Each number is 500 + 40 x the weight over the matrix's rms, rounded and kept within 0 to 999. Layers, rows and columns count from 0. Numbers have three digits each.

# layer 7 MLP down (transposed), 512x128, rms 0.118, rows 506-511, columns 0-127
492483494488525509495532535506474484501490508437499515507528565457520487505529472510522490575478519547478430509508497479500499513464538499510527466518501504538567494525464491533455485599485539514491472477468503407498526464466564536531527492425563487514432422520516511469501491517538505512479468431481534471535520528507526468495479558460433489530475485519556442480526525408525484515516
609512504492482556468487517490568494518500430502491519463514465478448510558547474590422520528476460482487521468485506450517502527494526535488449475485511503525513499544513501505503476455511539451524481548484494566513513519526446491482486512471513527451531460537511459503504457482523529530474482522408484487518435502512480549487431480523492479476510516477542526499508504512507510540523
513560505512401490468523497471466540537494552472491588498547476488546581465552447503473458485538445471529477495481531532526503521515461500513533522500512533438481517448447498551489508485540534523446448465542538462558427563452505512508424484497525541462491471537457456526510476551522554563448513484342489480482511529484516536514462559500503503511503459476517500461506508491474464523563
486479505543459513570531522507504479478418425519442483578518479566480492573469565449535490506461527528510421439478401496492537540439452522491462514527548422460504510394541477508468487531540509553493499467485595370486572542515456443573481508488470508539459491449517540514469478482531522525531468450484477586514537544533519450540478580522498494511536521519470429445521481536537500525595
466537468496498455470499512536516460425498534500555471547470471442502519500482517532556531574460522505458491516467551499493478509418505522556460521498467481497502470470477491533470448529494544520499515491504501492550493483520475554470531488479486462492537480465488487512523525534555459460467531446424531463471543522461469549538586560534405495497463512453498518452520484563497537568567
461444480444428552508514577522534533529529558510480476455552469515493482454456578496569557492516509464527582501425533528558572423475503494478556507492525521537525513529447468487512545480583542549527613531431529524430542480541402496496411463492529533446525458436504503508415510434470534535506503438419512444417508465477463511480496505487484491573465487515531415487523511458518534486628
# layer 7 MLP up, 512x128, rms 0.234, rows 507-511, columns 0-127
482478529537515540526526493502508534499485461464527531473528464525478530420422501508504439543543446509547471495454473492504508468500508490449504515559526477488518486523502467537508498467484458513510491443579513506462488463473470496490564497505483457518527515488480483448526497498528521559494524474462559454467501544484519488487511480553554487527524527496549517521496501523502452510504
459458502564459463473512470488479496475430548489508581455502553507517533487554531438537483518481465491497465464459541532520504547446425545546544451532516503450458493486413484497511474478506455562470489477499476534552503530523523574489481455506493529497433464567483476582528539555536536533473492522437561445496442486512509529580509532506553510532424452524569510483417480472546504491520
545594518502457493532484464547504580435456600513471551493412467481500500503480497532557568428552554520504502487484477434466462569523474487555502441518538579427452553510534466435539572464530484456404494473544471460458498477462496537497457567520468483456438522478509461518515521475531549503455519458462519512480552511445522505511527469483547513532522540507522452428500452506457553497503
493484514536508494500499502516515521459481552532539569500512495450499463549546464533531517500484452537505509510597506528454452478488480560486435510497475527555526491511508533468524514465499518448440506421507524444538563487487506505505559509470452545459528501493528522457532468486474442493511426500438483446517511457504479521447537521501475509513488486447590565472419517503500590466554
454525532517443529439497526520472502506520520554482450429522552540440553457575490477554538525481582522466584490479481440540469571488476454416492461408538489492471487551457465517491521498468538495464512527492489458493477416454474498495488523507488544467532449538520504498478485493603499543531562532529503546449535499513446512560515477527562438500502487473457465486457531442445568514615